config.yaml
n_layer: 16
d_model: 192
n_head: 6
n_kv_head: 6
head_dim: 32
d_mlp: 512
vocab_size: 943
activation: "geglu"
norm: "rmsnorm"
norm_place: "pre"
norm_eps: 1e-05
positions: "rope"
rope_base: 2980.0
rope_fraction: 0.25
qk_norm: false
attn_scale: 0.177
bias: "none"
tie_embeddings: true
parallel_block: false
extras: ["capped logits"]
init: "uniform"
init_std_qkv: 0.0336
init_std_o: 0.0
init_std_up: 0.0336
init_std_down: 0.0
optimizer: "adam_atan2"
lr: 0.00164
beta1: 0.9
beta2: 0.95
weight_decay: 0.0
lr_head: 0.00722
grad_clip: 0.5
warmup_steps: 245
schedule: "wsd"
decay_fraction: 1.0
decay_shape: "linear"
final_lr_fraction: 0.0
batch_tokens: [16384, 32768, 65536]
seq_len: 384
doc_mask: true
train_tokens: 159000000
steps: 4987
dataset: "wikipedia_en"
Each number is 128 + 24 x the weight over its row's rms, rounded and kept within 0 to 255. Layers, rows and columns count from 0. The size above them is the row's rms in percent of the matrix's.

# layer 6 MLP down (transposed), 512x192, rms 0.0966, rows 472-506, columns 0-63
size [102  93  96 100 100 108  98 105 104  97 104 106 102 101  97 104  99  98 100  98  99  97 104 100 101  96 105 104 108  98  89  96  98 108  94]
[[112 145 147 114 107 127 134 116 141 151 129 115 119 119 113 135 144 109 111 147 118 144 108 106 104 129 139 115 181 119  72 113 142 130 145 134 168 191 139 151 123 152  85 112 151 146 123 147 113 114 159  80 152 133 152 106  95 105 115 150 162 128 138 110]
 [148 145 128 122  91 125  93 146 127 123 140 125  96 155  84 179  81 150 123 119 117 116 107 123 161 150 149 114 166 119 145 148 131 124  73 163 129 109 149 160 123 127 132 111  80 139 134 165 129 147 125 101 114 134 157 130  87 153 172 148 150 129 111 129]
 [149 194 143  97 131 130 123 130 181 127 131 139 134 135 110  95 137 112 144 107 164 113  73 111 145 141 142 102 174 128 118 145 103 102 163 108 139 115 110  98  92  89 146 118 117 100 105 134 103 109 150 139 115 179 109  82 126 162 114 117 139 102 149 157]
 [142 112 143 126 132 148 129 171 154 143 169 109 132 116 133 143 122 122 109 120 179 126 131  98  95 152 121 159 103 153 135 115 143 126 161 121 129 165 129 119  78 144 129 117 156 142 179 120 115 135 139 121 133 147 143 146 123 178  93 101 145 128 169 148]
 [ 86 144  97 121 106  77 125 116  99 124 119 136 155 148 160  90 161 104 140 116 133 137 105 150 174 183  96 139 184 122 114 149 176 149 152 124 144 134 125 112 167  93 121 139 122  89 108 136 121 140 153 114 156 116 186 109 136 102 174 139 121 131 108 136]
 [109 113 114 121 138 149 119 113 118 146 108  94 134 127 142  88 125 105 144 179 121  97 144 149 149  58 126 105 128 108 153 136 103  56 140 124 104 153 102 122  87 108 144 121 147 151 121 100 145 116 140 132  86 109 131  81 185  86 104 119 132 116 154 113]
 [134 116  99  86 112 147 130 138  74 156 155  99 163 155 117 172 158 127 102 143 115 121 150 158  88 101 139 131  98 106 135 109 175 125 117 156 125 133 130 141 146 116 107  98 129 178 101 111 137  93 137 125 137 145 108 169 107 162 113 140 133 123  72 130]
 [108 152 145 143  69 148 152 161 171 156  85 141 162 183 139  96 165  94 156  59 160  98 114 130 151 129 143 187 120  89 114 142 152 117 129 130 120 119 116 130 104 128 132 174  99 163 147 123 113 139  90 156 122 145 112 142 129  81 145 115 125 132  96 134]
 [103 130 125  78 105 158 141 114 123 157 175 142 172 149 128  90 117 115 176 129 124 122 137 112 156 101 149 141 127 121 107  85 126 121  96  95 104  71 132 145 117 132 146 133 148 147 123  94 122 106 157 132 120 131 129 121 148 102 146 134 129 145 136 103]
 [ 98 141 111  97 148 137 136  99 116 138 111 103 137 128 151 136 119 109 134 130 180 110 113 167 187  60  85 136 103 139 158 187 137 143 146 148 135 144 108  78 149 143 116 102 133 133 107 181 134 133 123 157 135 109 122 137 123 147 121 104 134 129 130 142]
 [113 127 113 135 107 124 130 122 136 120 140 147  75 150 117  83 127 121 172 108 209 130 156 136 156 138 146 128 136 135  93 103 106 130 107 145 153 131 165 115 134 115  88 142 149 138 112 144 139  86 107 111  83 166 139 147 110  85 137 101 145 182 128 124]
 [ 87 102 126 145 155 116 130 168 157 121 152  90 119 117 113 112 125 110 124 117 141 135 136 161 122 165 136 124 163 151  79 139 152 168 149 139 163 129  94 157 107 173  87 143 152 141 130 171 156 101 112 142 140 100 168 117  88 126  99 138 125  64 141 104]
 [125 158 128 163 120 163  98 119 158 138 127 125 140  97 113 115 140 139  96 161 145 141 126  96 163 139 107 123 162 134 145 113 163 141 126 141 138 136 120 166 194 100 150 132 156 179  99 158 100 117 144 122 140 154 132 144 130  47 149 129 147 142 160 113]
 [105 127 104 177 119 127 141 148 105 130 108  98 124 110 147 142 135  83 128 128 111 165 151 161 127 145 163 181 127 155 102 138 124 127  84 114 147 131 135 128 166 121 108 164  98 130 113 157 143 127 104 116 129 125 140 103 116 135 166 134 109 120 111 151]
 [148 127 121 141 103 147 153 118 156 177 133 100 153 113 152 112 123 142 124 159 139 124 149 130 132 110 146 128 144 139 169 144 139  98 106 107  77 100 105 119 143 120  79 126 147 131 114 125 112 145 103 150 178 124 137 124  90  73 129 160 151 136 180 133]
 [148 168 138 137 144 151 143 138 126 117 137 138 147 105 126 131 120 155 159 151 127  72 106 167 105 131  90 117 145 152 166 122 118 159 111 142 130 138 148 150 151 106 148 105 121 148 141 100 130 126 173 123  96 154  95 147 112 125 112 103 166  81 116 130]
 [133 129  76 195 104  88  77 162 104 146 121 124  96 122 158  73 155 164 137 138 158 156 115 115 121 152 123 122 121  91 101 112 128 133 108 165 126 112 130 170 148 153 146 155 134 114  98 126 154 112 110 153 100 135 132 154 141 119 115 156 137 133 128 120]
 [104 114 162 140 153 148 135 166 132 150 116 132 164 129 122 129 125  91 134  92 129 112 102 125 102 147 156  88 147 125 128 124 110 136 137 137  99 121 142 116 158 129 113  92 107 101 121 131  99 115 133 147 120 125 155 109 164 128 158 137 110 131 127 142]
 [ 89 147  85 111 133 152 167  95 132 171  97 133  82 135 136 181 136  96 102 102 135 129 135  97  97 116 179 148  87 145 106 146 121 135 121 176 133 147 138 110 156 145 105 147 164 140 150 125 150 114 133 151 143  99 111 108 125 135 106 133 115 123 138 137]
 [142 146 129  96 171 109 145  93 123 161 171  99 162 138 112 133 105 145 127 133 147 154 150 113 153 140 177 163 133 160 113 129 134 120  87 126 141 133 134  87 124 113 144 134 110 130 150 148 136 103 149 147 164 147 132  74 115 154 107 110 136 154  98 134]
 [138 133 128 137 127 140 121 133 121 143 108 153  94  91  90 123 124  97 116 143 158 115 114 116 104 160 123 137 148  73 123 147 138 123 104  97 130 124  93 136 138  96 158 142 146  86 104 145 111 156 146 122 152 146 108 148 137  97 130  90 143 111 133  90]
 [100 105 109 122 169 135  98 139 107 120 124 132 116 131 104 129 121 152  78 127 109 151 155 138 150 145 172 119 157 109  87 132 147 127 127 145 169 162 143 120 111 131  82 132 116 131 146 134  82 168 136 111 123  94 124 184 134 155 126 134 112 129 140 148]
 [164 134 142 134 154 161 168 122 115 136 105  77  83 146 152 136 120 118  48  99 153 131 107  93 127  81 127  96 115 117 132 118 117 100 150 115 144 155 138 127 122 179 113 126 151 110 124 133 167 104  85 109 101 146 144 162 113 130 148 125 110 119 117 174]
 [147 108 133 169 151  93  98 113 156 117 128 140  94 131 158 106 139 110 152 174 164 111 145 136 145  98 134 112 121 156 126  79 131 118 103 149 128  83 145 144 127 125  99 125 121 189 125  99 150 141 135  99 108 135 117 115 103 153 104 124 152 148 123 122]
 [ 88 157 181 152 124 125 158 128 124 122 160 149 114 118 131 132 113 164 102 133 155 119 124  70 133 128 148 133 139 115 147 129 155 136 139 113 162 143  99 117 163 154 156 124 182 132 167  94  88 146 134 108 136 156 159 107 162 125 100 124 142 140 119 122]
 [149 125 141 144 136 119 104 152 135 100 111 121 132 138 151 116 118 104 142 131 156 148 135  98 130 172 146 146 139 150  73 144 139 134 105 147 159 113 104 125 162  99 128 137 187 116 174 125 113 125 165 172 128 140  98 112 160 126 132 136 105 140 123 141]
 [160 146 132 149 137  88 130 127 162 127 121 149 120 140 184 133 113 133 100 154 116 144 142 156 138  99 133 170 136  76 153  95 100 148 118 108 131 103 143 167 126 120 140 110 113 136 156  85 115 125 156 130 132 144 101 134 157 135 141  67 133 132 112 182]
 [107 128 144 117 149 134 126 140 171 173 137  96 133 122 129 153 154 118 117 138 145 132 160 111 109  70 159 144 138 153  98 142 129 117 142 121  91  91 164 180 157 147 124 115 121 162 107 100 131 101  96 119 149 145 145 103 152 107 115 161 136 104 145 162]
 [137 145  98 144 132 169  98  41 131 122  69 125 114 106 176 168 132  77 128 146 157 128  92 116 141 137 138 146 122  83 111 143 164 111 121 125 132 108 128 159 116  91 142 105 121  98 118 141 135 126 140 139  88 145 149 125 179 124 153  96 107 153 123 126]
 [116 145 122 156 120 153 114 105 154 181 150 138 139 132 136 111 114  90 109 167  98 140 145 153 139 116 129 180 119 112 114 166 151 124  84 151 121  81 123  90  79 111 122 158 100 123 123 148 126 107  67  93 150 174 163 148 105 135 143 138 159 113 128 106]
 [122 135 120 108 137  93 139 154 162 135 139 165 116 168 142 122 141  87 134 145 117 159 152 119 118 164  80 132 143 148 105 131 100 123 125 160 153 179 142 145 134  83 101 102 149 165 140 163 141 143 145 144 128 112 158  78 132 110 127 117 146 151 101 128]
 [121 125 125 124 122 117 134 185 150 135 124 147  92 129 138  66 111 130 155  81  80 127 110 121 114  93  88 169 138 115 128 125 149 101 135 117 132 165 127  92 160 133 137 141 111 160 141 113 151 117 102 137 110 108 121 198 157 117 152 126 130 142 100 101]
 [124 161 115 110 103 125 118 146 100 166 172  62 140 149 101 119 149 169 155 156 123 114 186 127 115 140 153 121 134 118 140 159 108 109 156 202 122 118 179 118 145 117 119 161 121 140 109 134  58 139 171 159 107 144 115  93 143 146 154 176 160 152 128 117]
 [102  69 145 116 163 130 126 166 106 188 160 115 120 141 106 109 155  87  96 124 134 159 176  81 119  98  97  75 130 125  59 167 116 139 155 165  90 130 111 115 142 129 130 119 134  90 110 143 146 127 117 133  91 143 155 117 118 112  82 136 152 158 120 144]
 [150 107 115 146 117 105 118 163 171 137 136 104 140 128 166 109  83 131 131 128 123 172 115 116 134 114 158 135 116 168 142 159 108  86 114 143 133 107 137 152 108 107 180 132 157 138 109 117 144 129 170  89 137 134  94 135 142 162 132 176 117 142 100 107]]
# layer 6 MLP gate, 512x192, rms 0.106, rows 473-507, columns 0-63
size [ 98  98 101 104 104 102 108 110  95  99 106  97 100 101 101  96  94  92  98  98 102 108  98 105  90 106 106 104  96  92  89  98  98  96 103]
[[137 115 187 124 120 122 124 114 130 165 164 127 112 145 113 165 146  87 132 143 114 120 114 111 135 156 118 153 130 140 120 112 165 156  66 137 128  95 108 129 145 140  80 100 130 148 141 120 137 124 144 138 141 126 117 127 111 152 184 131 123 102 128 131]
 [131  86 139 167 127 147 100  82  86 118 138 157 130 164 124 129 138 140 110 127 103  99 160 177 131 172 114 103 132 141 124 117 112 145 130 109 113  90 147 154 135 116 128 126 168 154  73 101 119 157 142  90  90 145 152  98 100  88 164 133 125 128 144 137]
 [ 93 150 153 184 155 133 100 114 105 119 115 155 122 139  89 126 137 124 151 130 130  82 111 114 127 149 163 135  99 206 112 145 140 119 120 104 153 109 119 131 103 123 126 148 128 104  95 135 135 137  77 110 129 151 123 136 135 123 124 111  97 142  97 141]
 [131  98  92 110 131 108 102 149 112 173 181 122 116 132 135 161 124 118  93 111 106 167 101 134 124 126 125 108 104 166 136 143 105 133 133 122  98 151 120 144 110 139 129  92 130 109  92 165 123 135 181 135 115 139 111 109 100 147 114 146 115 131 124 133]
 [159 147 113 144 114 119 127 118 158  99 151 126 114 132 197 110 171 126 128 117 143 170 119 138 113 130 131 139 135 121 126 151 102 104 153 140  88 111  99 118  80 142 120 134 185 132 106 115 127 129 167 135 148 108 134 129  97 135 144 128 132 126 129 131]
 [148 127 149 137 136 142 116 166 107 150 124 128 115 152 172 111 134 117 124 164 108 141 155  74 105  97 107 171  61 150 133 136 174 129  94 133 129 138 160 120 151  96 140 167 198 143 147  90 112  75  92 106 138 168 102 112 153 149 126 177 149 108 108 148]
 [123 115 108 148 136 142 102  93 120 167 124 115 147 135 159 172 127 130 110 194 131  96 107 136 134 169 118 104 126 133 100 118 141 165 108 118 149 139 124 105 112 120 116 109 121 102 113 134 139  90 167  68 116 135 121 116 127 149 122 135 137 160 134 123]
 [155  89  96 120 113 126 128 124 186 151 129 176  74 119 143 146 118 131 103 151 176 135  83 133 131 140 142 126  87 130 141 150 138 143 158 130 158 146 138 147 145 155 172  95 116 136 136 124 136 128 124 105 111 146 130 118  96 145 133 106 127 119 136 147]
 [139 109 120 125 163 110 164 164 160 135 135 123 117 127 161 182 146  80 111  85 142 111 149 145 101 134 139 119 125 105 151 140 128 141 119 146 131 127 128  92 132 136  83 150 172 117 101 106  87  86 132 148 140 112 113  68 113  74 154 107 102  98 135 151]
 [127 125 171  99 151 112 135 115  97 135 131 127 144 114 138 151 143 134 116 143 152 123  97 127 164 154 135 140 159 134 112 153 142 139  72 171 101 136 121 118  95  83 133  88 129 150  95 177  83 136 110  98 107 178 133 100 146 113 128  93 150 140 130 123]
 [164 129 144 151 110 123 118 144 145 104 183 164  86 150 105 121 109 144 114 105 146 154  76 160 122 134 154  99 149 119 131  96 149 115 125 104  74 114 122 113 101 134  95 128 104 161 161 103 121 141 104 137 122 124 172 104 126 176 124 117 146 145 103 112]
 [104 152 129 100 117 117 114 137 118 135 148 100 150 153 171 127 148 129 134 110 116 191 146 150 111 101 100 124 117 122 113 145 117 110 112 111 150 149 160  82 123 145 146 126 117 158 174 119 136 138 136 145  88 121 156 112 146 130 117 124 148 115 136 116]
 [139 133  99 170  97 139 128 126 114 114 123  98  86 118 163 125 117 110 135 103 158 122 104 162 161 170 156 123 133 173 150 106 112 122 119 121 120 109 155  89 118 119 125 126 114 180  93  98  76 109  99  99 158 147 151 119 171 131 128  88 142 145 148 125]
 [139 127 142 121 123 163  98 136 126 113 105 120 135  97 121 125 108  99 135 101 147 136 117 125 180 144 136  88 140  93 124  93 131 109 131 101 135 147 179  84  69 105 106  65 126 147 130 157 113 151 107 115  70 149 120 134 100 150 116 155  83 131 141 109]
 [188  78 115  97 151 122 114 105 142 147 121 105  92 115 124 149 154 131 126 128 133 142 119 168 120 107 163 168 117 128 161 158  93 117 113 109  85 134 102 128  98 127 128 181 148 108 119 122 144 130 158  87 127 146 112 105 110  93 140 142 118 131 133 156]
 [157 136 157 134 126 133  99 177 113 125 110 145 109 155 120 106 162 131 125 116  99 117 137 134 155 105 121 122 164 126 123 148 100 117  93 125 119 120 107 142 109 141 105 131 152 128 138  92 137 117  98 134 166 162 136 129 137 124 110 116  76 125 106 154]
 [150 158 134 126  72 114  83  93 131 162 118 155  89 110 109  77 130 136 124 116 189 139 116 128 106 140 134  83 101 128 136 139 159 113 113 143 134 162 142 141 148 111 153 129 187 152 128  87 146 110 139 110  81 128 116 101 135 143 145 172 106 157 168 169]
 [115 124 147 145 148 143  90 108 106 120 127 131 151  86 138 119 107 114 117  61 130 127 157 121 119 179 116 157 118 134 127 105 141 107 118 108 173 119 107 131 131 102 133  80  88 145  76 125 155 125 116  94 154 115 130  69 109 148 103 130 119 140 147 136]
 [ 76 105 120 117 121 158 166 149 174 121 173 135 140 116 124 129 123 131  94 120 156 156 152  64  88 150 168 113 132 116 115 130 124 111 133 130 142 137 156  94 127 116 141  91 169 128  95 161 158 132 126 116 135 139 114  84 110 144 166 115 120 129 123 131]
 [112 105 103 166 140 115 104 116 114  93 171 172 152 129 145 135 126 104 128 144 143 142 121  86 156 103 121 122 114 148 136 128 131 128  72  78 142 111 157 129 111 152 142 121 146  93 110 159 132 117 129 128 113 164 180  85 147  83 133 109 143 126 119 121]
 [145 138 105 120  79 141 148 131 159 148 158 123 118 119 113 137 177 120  84 103 142  89  80 112  61 130 156 150 114 198  61 127 115 149 125 119  95 136 137 120 108  96 157 139 159 119 112 115 146 136 178 108 122 117 122 124 116 101 128 155 122 140 135 148]
 [144 137  92 136 128 158 160 100 115 133 149  89 135  84 109 122 162  99  82 106 105 119  82 176 120 148 135 119 143 141 133 105 145 137 130  97 112 153 125 141 106 130  71 149 111 108 113  63 108 121  94 165 111 133 144  79 116 147 116 151  79 146 149 173]
 [145 137  98 164 131 149 159 135 145 171 142 123 112 126 140 105  94 136 157 158 121 129 140 100 147 150 169 149 112 131  92 160 152 129 173  99 121 113 160 106 120 144  96 152 118  56 146 133  98 171 118 125 126 136  97  89 102  95 130 130 132 132 141 108]
 [120 100 127 104  76 138 166 142 154 158 193 114 142 116 138 117 105 111 158 108 124 102 148 148 127 174 172 112 146 132  97 128 130 139  98 135  94 118  93 136 101 124 104 108 155 124 114 122 114 157 141 152 103 156 115  98 101  87 101 124  83 162 128 132]
 [100 131 148  99  96 148 159 115 138  89 140  95 101  93 130  93 122 126 170 114 100 122 131 160 120 123 169 126 148 175 115 123  64 118 170 119  91 147 133 148 133 167 131 146 149  93 102  73 135 125 163 168 135 104 115 108 126 102  73 146 125 107 106 155]
 [144 116 147 145 142 123 148 114 131 144 185 171 141 130  66  93 153 110 130 123 110 134  67 164 123 121 132  92 173 129  83 113 127 140 112 173 102 124 156 116 103 141 109 125 156 151 130  99 109 158 148  79 155 175 145 123  91 138 111 151 106 146 112 151]
 [143 130 132 115 107 113 138 127 128 190 135 146 113 118 130 116 112 104  99  78 185 104 120  81 136 136 138 156 124 101 133 107 106 135 107 155 155  98 134 109  81 116 180 106 164 124 132 135 132 144 122 104 121 135  85 101 144 171 103 119 133 148  91 146]
 [137 140 112 125 118 121 128 162 113 139 195 137 141 127 114 130 106 129  97 117 165 102  86 124 104 136 125 107 122 140  78 125 165 119 118 110  84  84 130 151  89 128  96 133 130 110 154 150  86 125 138 123 103 216 119 134 130 141 178 105 176 134  95 100]
 [108 108 122  92 131 159 107 140 106 125 110 140 135  78 186 144  87  88 120 101  90 148 138 127 131 122 147 152 126 144  72 100 165 120 129 146 105  56 131 137 137 107 148 131 138  97 113 176 128  77 167 145 144 152 108 125 117 130 144  88 142  85 123 153]
 [171 147 142 160  89 140 134 124 148 131 132 157 109 113 109 134 180 111 100 126 129 113 109 161 123 131 102 128 131 103 108 125 170 135 120 159 108  65 120 126  99 101 121 127 158 117 158 148 140 155 147 111 177 144  83 116 145 130 157 167  87 164 155 125]
 [123 139 138 146 130 108 144 123 112 132 143 137 108 139 159 182 119 129 140 141 125 162 105 174 113 116 150 110 119 113 145 119 161 145 131 135 118 119 151 135 130 187  99 131 134  80 144 126  99 126 133 170 120 131 116 154 125 164 135 111 103 116 198 127]
 [132 150 171 133 158 172 127 137 130  94 119 141 105 118 111 132 122 102 116 155 191 124 133 130 126 167 162 125 122 142  99  89 155 141 147 117 131 115 178 121 132 137 136 117 117  78 134 185 140 152 126 126 125 121 135 120 108 139 121 137  88 174 130 165]
 [137 105 123 132 113 121  98 117 147  82 119 165 142  88 135 164 154 112 109 120 130 121 151 126 108 147  74 110 132 169 128 150 113 160 128 129 117 146 158 145  82 106 108 124 138 107 154 119 133 111 168 117 123 133 164 138  99  87 140 142 123 118  78 187]
 [116 146 155 128 109 122 149 142 156 114 144 107  86 131 132 180 154 127  81 150 133 151 130 113 116  76 113 131  96 143 110 121  85 121 144 118 100 118 188 105 104 113  75 126 119 156 111 114  89 136 137 139 154 140 106 117  81 145 162 131 147 179 149 178]
 [ 89 134 173 160 165 108 155 108 145 128 120 123 157 117  86 144 109 119 156 159  92 106 103 136 154 117 141 146 105 110 102 154  97 135 100 101 112 122 113  90  85 141  93 151 111 131 119 131 137 128 130 141 120 147  85 133 120 120 166 174  89 158 101 158]]
# layer 6 MLP up, 512x192, rms 0.103, rows 473-507, columns 0-63
size [ 96 100  98 106 112  97 105 109  97  99 107 100  99  97 104  94  96  98 100  99 100 109 102 103  95 102 104 105  95  88  94  98 107  96 104]
[[136 176 160 136 132 130 139 114 134 156 118 117 141 106 114 148 176  86 116 152 119 113 121 162  94 113 131 136  73 140  76 108 137 133 158 143 119 156 103 121 158 159 103 134 167 122 128 117 136 129 141 132 136 109  97 127 124 127 163  73 110 159 145 149]
 [132 120 175 158 148 116 116 184 125 119  78 117  79 138 132 134 159 144  80 112 189 164 139 123 101 109 140 136 115 129 154 121 127 118 138 147 171 135  79  76 120 167 124  94 134 117 153 138 112 130 160 138 143  78 146 146 128 191 165 127 116 128 103 154]
 [122 125 144 107 117 102 133 126 100 179 121 108 177 112 127 142 147 147 113 141 123 128  76 140 143 123  89 121 161 121 124 148 106 144 112 130  96 146 163 154 182 101 112 168 125 127  85 124 148 149 134 115 103 124 156 107 133 115 146 120 125 137 130 102]
 [111 117 101 149  87 138 140 123 146 124 155 169 106 134 161 116 105 105  85 151 163 109 137 113 143  84 136  93  93  95 122 159 109 139  80 105 141 116 139 130 125 142 133 120 144 132  96 146  94  98 142 148  98 149  99 116 135  94  95 153 139 106 104 128]
 [129 101 119 124 166  95 123 140 129 100  95 101 107 139 106 126 134 105 131 183 111 121 145 130 143 104 149 133 155 126 138  70 122 136 144 134 118 155  92 130 122 170 129 126 126 113 106 113 177 105 125 103 133 111 161 131 136 112 125 139 160 106 135 128]
 [154  84 114 124 111 116 120  85 133 105 164 120 118 155 118 136 169  68 104 144 163 172  91 148 105 142 161 139  72 120 132 113 137 103  91  92 118 152 154  98 117 137 116 110 116 126  97 155 121 125 138 129 139 131 142 128 119 195 106 139 111  89 119  87]
 [103 114 179 157 135 167 136 113 105 102 141 140 112 153 135  88 138 117 112 165 150 137 166 140 116 122 113 129 121 102 149 136 162 113 148 157 109 152 120 129 129 183  83 138 131 155  78  77 117 111 145 192 152 109 111 130 146 124 130  80 106 101  83 146]
 [123 115 164 149 155 130 138  82 111 123 139 102 131 132 102 120 154 122 100  98 137 156 139 138  98 140  62 108 152 115 131 123 112 105 151 128  87 170 132 148 105 122 117 120 143 140 170 140 131 122 126 155 160 101 139 133 124 104 114 123 149  84 125 179]
 [ 85 142 153 140 164 198 134 152 112 144 129 114 113 162 115 153 120 127  56 114 145 146 112 123 145 115 143 153  92 130 133 110 140 151 172 118 110  95 142 138  80 137 171 134 100 143 124  87 159 143  98 111  87  95 136 135 121 107 132 134 150 123 150 152]
 [148 141  87 164  92 138 155 143 164  88  96 115 111 137 137  97  98 101 136 147 119 105 171 141 116 146 145 107  88 133 119 124 143 122 113 123 171 123 135 162 171 176 112 173 131 107 131  67 160 145 159 130 150 134 156 140 112 102 137 121 173 130 134 132]
 [154 110  82 127 124 116 167 155 125 105 123  97  88 163 128  88 142 106 108 120 140 131 136 172  67 148 137 132  77  96 102  88 183 118 118  92 109 148 127 147 111 102 135 145 138 156 131 125 125  87 131 104  95 127 128  99 121 113 103 140 141  95 147 106]
 [124 125 160 175 146 187  99 163 102 123 111 115 111 136 151 126 150 144 146 158 151  76 121 102 113 153  71 124  68  69 148 143 108 106 144 143 176 134 114 110 136 127 132 106 109 112 102 128 144  80  96 143 145  99 139 128 130 147 128 117 157 140 121 163]
 [126  99 138 123 142 143 118 123  99 131 187 130 145 209 141  96 142 130 112 154 111 120 130 136 121 110 123 128  93 151  98 115 138 108 106 130 144  84 120 119 197 119 115 141 172 128 120 135 127 102 135 160 167 190  95 136 106 144  82 133 160  67  80  88]
 [151 109  80  78 130  87  96 119 110  85 118 122  60 127  92 129 160 121 139 138 156 114 103 122 116 144 145 134  96 111 139 129 130 125 143 150 143 131 138 106 136 138 160 105 124  86 133 150 175 123 181 116 104  88 171 139  99 166 110  91  89 117 134 161]
 [128 134  92 188 160 109 121  98 134 127 124 133 120  94 140 177 153 121 130 146 177 111  99 159 153 133 130 105 105 157 128 110 126 127  96 148 129 135 134 156  84 120 133 166  73  98 103 158 146 115 143 114 143  92 130 125  92 128  90 137 113 130 140 152]
 [135 135 137 190  99 132 152 144 150 162  90 116 106 121 179 142  91  71 132 138 136 105 177 126  98  95 102 153 117 147 151 143 154 119  85  94 116 114 131 100 124 175  92 147 119 135 135 124 111 121 139 137 109 141  82 126 126 129 119 141 117 133 154 165]
 [147 141 131  93 123 130 126 102 110 181 127 138 147 123  88 149 156 197 152 121  94 166 141  91 138 126 116 193 144 124 142 161  83 109 138 121 150 115 124 122 156 108 106 132 109 100 129 122 125 144  88 147 108 127 108 135 116 120 111 113 147 153 115 104]
 [116 113 105 146 156 160 134 124 133 132 119 115  96  96  80 112 155 161 153 124 160 132 113 119  96 151 125 163 168 130 103 135 149 153 107 191 141 126 138 115 157 131 112 128 187 137 131 136 144 142 136 161 139  88 139 142 151 166 143 134  99 116 153 154]
 [157 157 114 140 148 112 134  85 138 134  94 139 136 123  85 138 115 114 158 145 100 110 105 161 112 116  78 144 124 125 106  84 159 161 128 142 127 124 129 160 143 123 155 109  73 103 173  87 123 135  63 145 104 120 127 144 123 138 110 139 188 153 134 130]
 [124 115 104 142 124 101 127 127 134 106 105 160 198 104 112 133 120  98 143 119 162 112 162 115 150 109 153 115  99 115  79  94 110 133  89 114 107 103 147  96 139 121 105 107 132 128 112 148 144 119 124  85 155  94 132 143 157 131 105 147 105 143  80 181]
 [137 123 119 127  82  94 144 129 126 142 112 146 117 112 144 110 145 138 124 132 163 153 111 104  46 132 144 128 107 135  82 155 123 161 130 134 119 124 113  75 126 136 138 107 149 111 103 128 134 117 129  81 113 129 113 160 106 119 124 142  92 157 120 137]
 [117 131 133 155 137 100 142 114 106  86 122 125 121 122 152 110 110 120 103 130 143 113 144 140 132  87  96 120 126 100 170 139 167 123 165 120 142 118 108 146 163 142 171  77 120 135 154  71 123 125  89 113 157 130 153 150  93  45 176  76 124 133 109 134]
 [113 118  76 147 167 112 141 110 164 110 139 152 147 137 132 128 113 123 135 129 150 132 140 127 136  97  95 157  96 181 154 145 150  94 139  86 133 118  99 113 175 158 115 110  87 130 115 166 140 101  95 118 105 151 120 156 145 173 153  71 123 102 131 110]
 [ 96 119 126 115 114 120 147  97 126 134 132  85 124  92 109 108  89 128 157 125 125  86 150  90 148 145 142 132 100 132 117 145 145 125  92 175 121 124 146 113 112 133 143 134 171 135 155 115 138 113 111 126 156 159 131 115 152 163  83  84  91 150 116 125]
 [139 111 118 163 109 168 130 132 137 136 137 149 117 130 103 129  91 135 132 133 168 152  99  70 138 139 115 109 109 107 158 143 140 152 110 179 142 157 119 124 103 127 172 103 123 146 139 125 152 173 118 107 123 116 134 150 150 134 144 104 180 122 100 139]
 [174 163 107 127 159  92 168 116 123 132  93  87 145 115 112 132  95 139 143 146 139 109 113 155 105 116 135 128 109 115  75 121 151 155 139 137 122 133 171  89 111 150 139 116 101 144 152 127 158 165 154 100 133  94 125 158 149 197  99 174  81 127 119 135]
 [139 123 127 132 159 100 133  87  90 108 136 125 133 149 109 152 130 170 144 117 124 162 124 110 141 122 159 156 119 158 155 130 151  88 115 173 107 124 144 144 115 118  84 149 129  96 154 123 113 170 106 127 110 136 152 146 107 128 152 154 158 152 114  98]
 [124 113 192 110 110 141 155 103 136 132 119 126  87 143 153 156 141 134 138 146 125 125 151 130 139 152 134 109  91 117 130 114 114 139 184 135 131 184 152 166 111 101 119 105 111  96 157 105 120 166 118 161 165  96 133  95 136 144 136 146 133  92 130 165]
 [139 123 123 102 138 106 116 103 117 117 122  90 113 125 100 186 117 122 123 104  80 158 126 143 156 163 119 129 124 123 173 136 100  83 152 143 129 143  98 156 137 157  97 145 100  98 127 146 168 124 133 141 148  92 128 149 138 150 126  90 118 134 118 149]
 [157 171  81 132 106 158 103 136 123 109 103 141 138 117 144 121 130 164  93 130 112 128 116 119 140 114 152 110 133 114  94 115 126 137 115 182 112 106 139 127 102 150 100 153 111  86 153  98 131  65 164 145 126 128 136 126 148 136 117 112 116 106  99 135]
 [133 147 110 148 159 121 112 130 109 145 177 129 122 111 158 164 127 138 121 179 162 171 124 137 113 144 164  88 123 125 154 101 151 151 148 151 140 128 132 165 148 154 121  84 141 119 133 146 108 182 141 131 169 136 141 130 105 135 123 141 112 123 141 157]
 [111 106 100 117 142 116 123 151 158 151 105 128 102  99 148 160  94 115 116  92  88 128 158 127 109 132 166 136 107 170 116 141 154 159 135  98 107 150 114 129 118 105 159 109 158 198 114 156 143 145 195 113  86 158  78 135 120 168  60 110 114 141 105 141]
 [153 135 150 142 121 137 113 167 110 139 133 121 133 138 120 116 146 123  91 115 144 132 152 120 142  72 132 116 138  98 114 118 109 134  82 129 135  85  89 150 123 146 176 170 150 161  72 111 133 107  93  71  96 124 147 113 137 137 126  98  89 169 156 134]
 [145  61 158 139 130 133 103 115 117 105  69 146  75 140 113 110 120 133 145 129  98 105 145 130 120  97 100 105 109 148 135 174 138 128 155 107 132 172 105 160 122 174 160 117 149 130 114 144 174 146 100 120  93  92 147 124 116 117 132 133 133  76 137 146]
 [ 98 129 110 151 115 123 144 138 137 129 153 111 101 121 129 156 130 158 103 163  98 141 125  76 135 122 103 126 104 147 148 122 142 116 121 136 118 102 143 157 150 111 168 140 122 124 142 146 130 178 149 159 121 141 138 108 166  95  91  97 154 137 122 164]]